config = dict(
    n_layer=11,
    d_model=192,
    n_head=6,
    n_kv_head=6,
    head_dim=32,
    d_mlp=384,
    vocab_size=907,
    activation='swiglu',
    norm='layernorm',
    norm_place='pre',
    norm_eps=1e-05,
    positions='rope',
    rope_base=56400.0,
    rope_fraction=1.0,
    qk_norm=False,
    attn_scale=0.177,
    bias='none',
    tie_embeddings=False,
    parallel_block=False,
    extras=['some layers without attention', 'shifted keys', 'exclusive self-attention', 'hashed n-gram embeddings', 'learned residual scales', 'capped logits'],
    init='orth',
    init_std_qkv=0.0445,
    init_std_o=0.0,
    init_std_up=0.0445,
    init_std_down=0.0,
    optimizer='adam_variant',
    lr=0.00212,
    beta1=0.9,
    beta2=0.95,
    weight_decay=0.091,
    lr_head=0.00943,
    grad_clip=0.5,
    warmup_steps=487,
    schedule='wsd',
    decay_fraction=0.601,
    decay_shape='linear',
    final_lr_fraction=0.0,
    batch_tokens=32768,
    seq_len=512,
    doc_mask=True,
    train_tokens=146800000,
    steps=4480,
    dataset='wikipedia_en',
)
Each number is 500 + 40 x the weight over its row's rms, rounded and kept within 0 to 999. Layers, rows and columns count from 0. Numbers have three digits each. The size before them is the row's rms in percent of the matrix's.

# layer 8 attention key, 192x192, rms 0.0894, rows 64-191, columns 96-143
080:537580513473542604502466455496501465487523548524477540472489484462526492525537489486433426433513472467469537532514527530492487466526471490535471
088:390542556541491514572459445530499494476527480510527474522523486457461455484469507460501470494445472534483494509473586551533554504523505480416520
093:545441546538467438529513518507476484506451509549431487500549527561541503483466545498515585533436454458525459486508434512527517447528472484563499
081:590430444450532497450564505463515493508560512481433511475461570511580533452513493500526501556571472505524414433554494495498487511446461524522443
081:507516470493509576429497542500461485500509466454547502469576505560484505378480461466542466545487563448507445462486528538574512448493509576519564
097:489530545497559523516446536541476513480506470478567511538502490512452532508486468523450422468532521493439464516468543499506483469575554502472448
066:468503572508513472560471499508500544494413492534450437531469462442451517577496589497478564479519461541446565519502472479414431522561487503482545
118:464549455493466496495542522481504491528521504525479498461505478526560465493496488473546502562509518541578518473526497483510530548460453457504575
085:473541486470458555446454549473467546467482474473544484533555523526507445501492465462489544552465510515501454603496473457517491413485558531491525
103:509471557526526500541394453554515523495460455515524499553481510508486550479446549474468476494512471476417514488449489526480414439567481571512509
153:529510476502491471494576515483538476523510569521451489452523514515527463482546465502559528531500512522550512513538503468544560534429479436465477
073:502501414460488511491595531459501506482530493482460475422532529489513459515545479507560473472507483545552511455526504517531596578434474405484491
069:510554421481517520531583487456501516459555473520475498343490511504495444469561450466556489564471474538589531445562504466497545533503492428487544
116:477521505497510544565408461508445506517470484530502549505460486458489521517453565495460499489501468477446509558443479520434492511493473566519537
131:483485537471496530529406473567474481479462492531519524596533472485464586538462556508459540478512439488453487501453492542464472474524502570498498
076:530475552527503488500416474557508509503441510503509542647500464456424520500433541510430512471488463455449479520443483504516436446536543556527487
127:498523460457482505481586527456488503535575500468459478394518522529526475495528457465534484471507548570543455438595522473504546525478477499484504
067:424539497547556491553643511525541469456544544502499563463523498515529487507555448494493491516498470515552555491521560522478523581492494416490447
106:460506534478516378496497515474508502585525468469473504531505515506520498435471525507462480468530531504482497576547475480503399550456528513479517
094:474529481474519426565549444507516385466569454486445501444483496552553490455540464555522497445469475566526519489560540495486540524527525499478468
102:477543492611530573539544516516440525429444494498468506448512425444451488557514449500523516501489562552510561477467547577479467573586515494560480
106:410549552535570500469504508512550497509538498476419543456538497499578482520519540469487486415526532479543528488521529590526465524383492463478441
117:456528588439508532529510539526454522480571554469571552452479487503542499469576554499486441445542536425468476551511471511503470498475488548509544
105:522534502460503614497469492512488455496493525535519566529559459460478501485494498496501536484470469498478487524454564483480517533467507510585544
113:441529453440469423476545500472516422435531470505486465540458514510523529604548496542454506529492489532512513523521511494518546535494507449463485
102:468577558528527448545523476471470491554517495532494543492425512548562478515544488437447480459486534517484528533525531498473539563443474415430431
113:569470499505533456496520447526538563471506499511495476508492472485497462486492451508463466509519504485521545528508538555504548542560515482512467
103:582474469393464576462538468495449386434535537527494489520475553420462452548494487512489472497535454476514518497514482486477560495490482470495518
107:495571429465499507583531504514490432516531524503462469498459505464557484532517511530517471464501474561532508539502489518519566493488503484394516
105:562481467533538533474507471432467542487429495488512479482447566521473491536607441444562519540522506482509512487473532487495570467580449432499541
113:524568466542550491534547474505514521573475531482460581500426544479490404574504476513489450505487507556495544535564545482479524536499522460463512
107:542449464525565522442496487488442522491448508531516479492503534560459508551549480457519480564509512466515539432436546511474509509602449383503518
095:488495392534471539525487568529555490536408468485477542484476495430547495470490531470463507446552469521567495506501465518491552520429430481513490
074:529499499585504486513490517525537563488475496449504509472468488484474525545495524454476493492459520474494445543533567483444475522544510508419521
090:450506538531506447516538471482443493494468502545428502507465553539468427553456476524474478507494545466473511523440470480449508471495533498522518
084:374468431537554566522494476518487498476520519544466456471523513524606489523481540530512541510573485452553525557511429549444534509485478507525447
095:490516524479508406468489419505522433502489436560481544529466525531450507560444464510446509487490554489456508510468406460554463454485496552500480
087:496493468541527486550493489452552517431494504556443480454538540440503520529414501481532521452504447426561544532458522469508442438470497471453491
102:513497513503531506497418500498551494505475504527473545529555500512458538506386480497472545442481487471505501531453486462530446435460516574487479
077:474530508563538465581492490512523485460494405468462460534588509487468552512509571497545495531448445501517530441527450490439524451508502417450479
066:475533466463478503450519553484531571525551492448502546450491487518500500494492450532476489494493512509513487586523544451611488537470544564491523
096:540492522513534514527410488514553462509454523512509586597533487513470571508424469527450582503480485473484485537438470465491430467511538564527495
111:499466534529539501518399481565536475497478508473516593579554476470496560531432502457467492520467487454459453471428492473521448446503496550493489
067:579527506478482494521487517499534496474524544505489550634459509460534498576468495458492487488574510484505497516431415544483487463559480532488474
062:427537495537487473500554456510518498494532456502477429378447520536501449507536475542573418482490518497519521507579484485529512540470497515459458
131:524578541501501514536468472568565468448473455524463540548515502483485548504401458528456506470495466534503499554468477445472457525544518523511458
075:519517479514505496598449468476567454513487527446475496561572493464468550506424524473510518469474443505566442396412534506525427493478547498505485
099:450542506477471481436621458485446545500493486514523440414476532499518410518614487534469488487513584473517519496550520499523448551513485470455512
174:470473554507544462530451519526510460443451488550488560641452497498463549551452529479473516511479472447456526531432452524459487487521498518471495
050:587504505478431568499478518509507503511534603468507571581589402481522538476469467515448536548499491448515435505492518437508494515522491578544558
098:489632530475535483546560463505549522478504472518507512539457473476424426496538471529521460512558586560434517489530445488487545521532536485488476
093:548490532462571431487485559577513470537488512480447538555446518536471422412492473546452521533480543530493460567563423439460529491488498602471503
096:484542563530472504460521485512511515506517478553484516482491517452507506469476478494466449451545453551461476557496485513508454482491496520409456
088:492449487488503429523510550424571480502516479462484533459453492513543507436512563461470504506456511501516501457527520541481540440420520525458504
095:418532517544453484565424470486472557476438450460465428573498530528469485550522524550487438537504415562500505494503494476556407555492524483488440
106:472562475495573453524586502482532523556492447529494457501538465554486481466552485570492529575457530496502499559493463499481534468471571467540513
108:548497553445426467502498454509461532509459547486484470537496476495525499441532526607448525460532518570500478509549535496444512607496446490484515
105:480611486460545506552512477464530493525517525485504480536484500470573434482490528464581493484513427590533492512554513504511517575420528466501526
094:510492470534451477471466553440506508497558492554554516554462458456485512574513458508565496560463491509529454528494538585472584541483433421527585
097:538431501461503525480492490471510531520550526514499476484472592510544473490445564523477520512527487496504462518499484449512436462522494518484478
091:483417513512459500487450466480437530515482527554524443510454513508472542472502521509490517522438421534476484520517476520537525415461506539485468
100:475501516501463503474457428525468527520482468504569448490512494502556492482464470526506499575511446544508515513499471437503438546552552548464485
093:568493484474514532498498502514592492506520477539372532511431528482510459503490519481516485489498473588520556517475391510486515435516476480493471
100:523454458442517597509403523489466533471470509484488463492514535462483568564465529476485479517493508478466474547455494429537450506496507440574497
094:513493557491563497527436479489548469441470500465473564554470504529442541530484478487525512539467488464416517545474495502472501426528515487446518
106:470520506564489469540443448504487464525458469551438505554490513412491489537479563437489526571472511463469507536465458568453553504526522463509479
085:506479465459440506484510543489459569527525499495563458362547521538510478455535486472465486512525485569529501440551542453589430548518501510552508
095:590500480433525544440512548443568551461522517464528515449479543551489503447502438524551499506479517524527512524514490459523524483419516549539531
096:481540441502441484487510531482378572517525463492548427407574496549495415497567517490519490522578543489564530461513544509496467473511466475498503
079:543511450494464499447535507457482547559544561490487462307529464469534416493547481492513511481535572498535504451509517469563503500519427494504524
066:524500466459448497421535509502469537574575516465540442351534519473537399466533511461515531459500553532565538420566506520555506481538425498514528
104:494473564442576478553417499540532461492434439506471571597451470487503549483501512552477475469462451461443467503457507513474569482470554513524543
112:479534561491554469535421433538513463467500500567457573623423492488484498488474506554481506514424485473459416582458495531465476475567566562479505
064:484507583497559441514483467565526459433414413505443560660474488551506524482466483575540461507492468469459506566482557587464538489468559488512456
128:493524438482421547456525495439412559499536553477510467390477517548553447478537492471550460449508482493560556484533543472508474547509427412513511
065:455489431527458524420515542473492578478548524496527390430495529460534517492539521512463560462490518539545512447511500442607474541541498478488456
053:534539571494541452532507526537579494427542519535536530585515476526546551500537496504469507425435483507579548536461505507483511579478589514466544
140:495435434526467577449498554491479577507502498469521470379551514522518473463553437508494481483554536531551458485563511493490468554470487557480486
148:465544572532556478512458462587512393464457473555467538626453439509510529508492486487481517526461432501465514544465492568483502494534553523453449
049:535482512477513497503465539503592440480434490441538548613476481568457544550484474522439543534488531528520491526493538454511560460525616523428562
222:536483448474450557431553530465484569542544563447514453325524511507526477466553474511484482471531540540544483453552550461570474515514473499523556
040:454528476619459467515480500510510469521445455518475518581486503494486520555534568516458511541518490432517488502460424538460477514562510481431461
079:433505477437478505503486501461482510547451449454491560523469483525523533497516505477517520495500555473444417438507427467541516515514445552539485
106:477496533530537474510406450504528455492445428541483523587457508470466554526498534452474534491428458503430521538439440554477519482543503497469440
096:477535475440472519426535563487411555495466557462500411475490471472450384539483510482501524481527506551505360468534543491480474543460511524487515
090:436530515505591488510521544591539521474500495469496483513542472441532469554544537447514495592484499536418549407504435493535500501607438449519461
095:515541530504530432454500515544519479462515487479505544519490571439536457525504489462512482520498551478410532493539429508557467532473470549530353
106:537479468505488573440408504498574488522502439536506462435553581456450572518551542545530499517542496521471462444538503391586447411446501525508476
101:420538510481481496567468488495537497427491464455526491541464504472471500448509558446533532458437447459496646550512526586480453442545522461528470
097:510498511488529548447508483525495490426525467559547451476511445561513547501512481544485559513491485527507486470489475458527496463446563623527567
098:488474454504478550439553469491409479491403512453426422434520543563528516557581459493558511485514441474442482465517544502476470520500438471467506
106:459503540457550569551516519591447466532544522463539397469488510591545580484469519475512525517511534491474418476455512526501501488527471524507512
101:556423545547460564450431487484443483511519508543541440472448483544490501425576472498502522476518471490443507448493479524550557517450534568487545
094:528391554547463535545519493543526515540475517523530474529526485442521559424462515526414515441552510495489534466509503477513525476457465530527463
096:504466452507478495499503543502490563538485441489493501361567579458478486539473513492484427524501476504511506542470488489566491541461471569463507
100:505482550504516470550471417492479464488500478565492543550453549533488502441434494471524516506503470463502508514487557554518449477499543503538479
073:467541501537490471509490540474497450564535480493473467545474493497438504555546455480479456574484485526455526494486508484418475502547556472473436
098:473455494535439524453502512449502511604458535482462499467490442475563497487464509472485544489532498514540479446516460490552468485514387495557507
094:506441482537479538462492477423479510548436519534462550436453496494499497482509461458422559507522569457529505519491460461565522521501443527454477
080:485470561528519525474506485516489525485470518491492496456506522467480556563492468462526455476550518519529481509489479498566523455491498588537576
093:463501499426524443505542574568536472463537522509482576518437450537484553540492441478518506607478508536449483504500511521431495451511522455444563
085:490527559443498501493548518530542514483499495524559459493510473570478493559540500541502410520511443538509466427528465499469500486563482519507438
076:451495517538463514506577520473555488538492523574499457505571511432457529464511503499500497466544530464488533459498475612524506425455545534521487
091:494454466498511514447523489430494504529530553450544489451562487571536481486433509517486547534570540513554462491447458455553527485520486507556561
077:430510515400550482554458464530539484491489441481557440492485542419526499531543469468523502501488519491424578460521497571496486513519526559504444
094:566469553525532508502481479466488551495491535471520496451518482493531513528496454496493523488575563474541481478442514495515538437465457544537540
104:483449443567451493473569521398446478518477556500506485490463474520520468549507497468525469549518479550547503525506456482533529456430452450479604
076:509517441443547484482509435467510520529501512484474509475516523520535523506535477454456500523536555506500537533545459468469498549501484504523525
070:550524367508492513403567545497491487540510543458540465534482487486494447466551513521488499502454555586501468507580484501458430537509519455539490
124:406558550435514449549468446536496492509481433483582501531458524511560542526518485541512519521473517485451552495542530580536501514495470526457505
086:466515433528484479467536515494550511516533547490555480333528489498574500498494518560476447479549541483529526513572491558463441566441545488465559
105:496510597506514479580400436539524451477476453498495537610485515517540544517452502495524500493485421433464554477448480520511533507503501492496490
126:511597482452545489540438489568499456524511487494539520559491454447533469496501531475499483505470486531468492536536482544509479526543493551455532
082:504466615519504529518429475534490506493467488519455528543526527522579542497420481477523485505523462431451555530432532466616516478478475526527430
112:564452550526420469508449470492513503491395547538530531529491464475536485456468437530494510475450495386494526532566468426449502508447451481511531
117:556513464550487410462410537481458525504501512503476540537453433500458474440504456536460523529449512482499439571569487467476517580519432511458556
106:379501529501558508450545516532497487524499521466557519513519535531493539484545490426531525515453546514482411466519549502573478392471472556478503
130:538538484473522506554482483492475492480544498572502477489449553454504498510462531465476447467522444474520568487446504474447496512502514498596436
112:508555406437551560456503457552468500543547403487522411534506523533512505534488503491485466544518483548473418470469499502575545533568527505525478
105:555475471488485517457477479504452431492402407517459491498505520504577491483437515475486488450498492465515520495524437436539514473521497557530461
111:473486465569485485513527529480480459549528533554461541534463547501476508552422509439458515475550485482502504508411453518521479542497496479475475
105:465489512534451459536559524504523465469518534459498557393490468490497526541490489498480522529454479516580564554508554494534553520442456554473520
112:495503560540482543482467501501494500470488495466535533500495508493568508471496504544458494491467487513469527474444498481513442497499514526563494
107:484501531511517524515472532518485540504434441476468464422583492471576477484472560478514481450489510523461468478464490462529492438512500508576488
115:546477498470480511457513454450485539516483443416552566520499561486436460461514544542460470489489598550465489540474464529442460473553572535478499
116:451467466541511546510593458532561421501529472476528448431456517568545464543567501529521537523470458514497554536527538494531541525487517559494505
099:544536450486487517489507460526476497516458507502506454502509469458551440509553545491503410478520533567518476515505483510462506533502521512500459
112:492500466450452455493531436437509515511536433505472527521435475501454467524549490526519504519478441554520535506541501512473495551517441443413524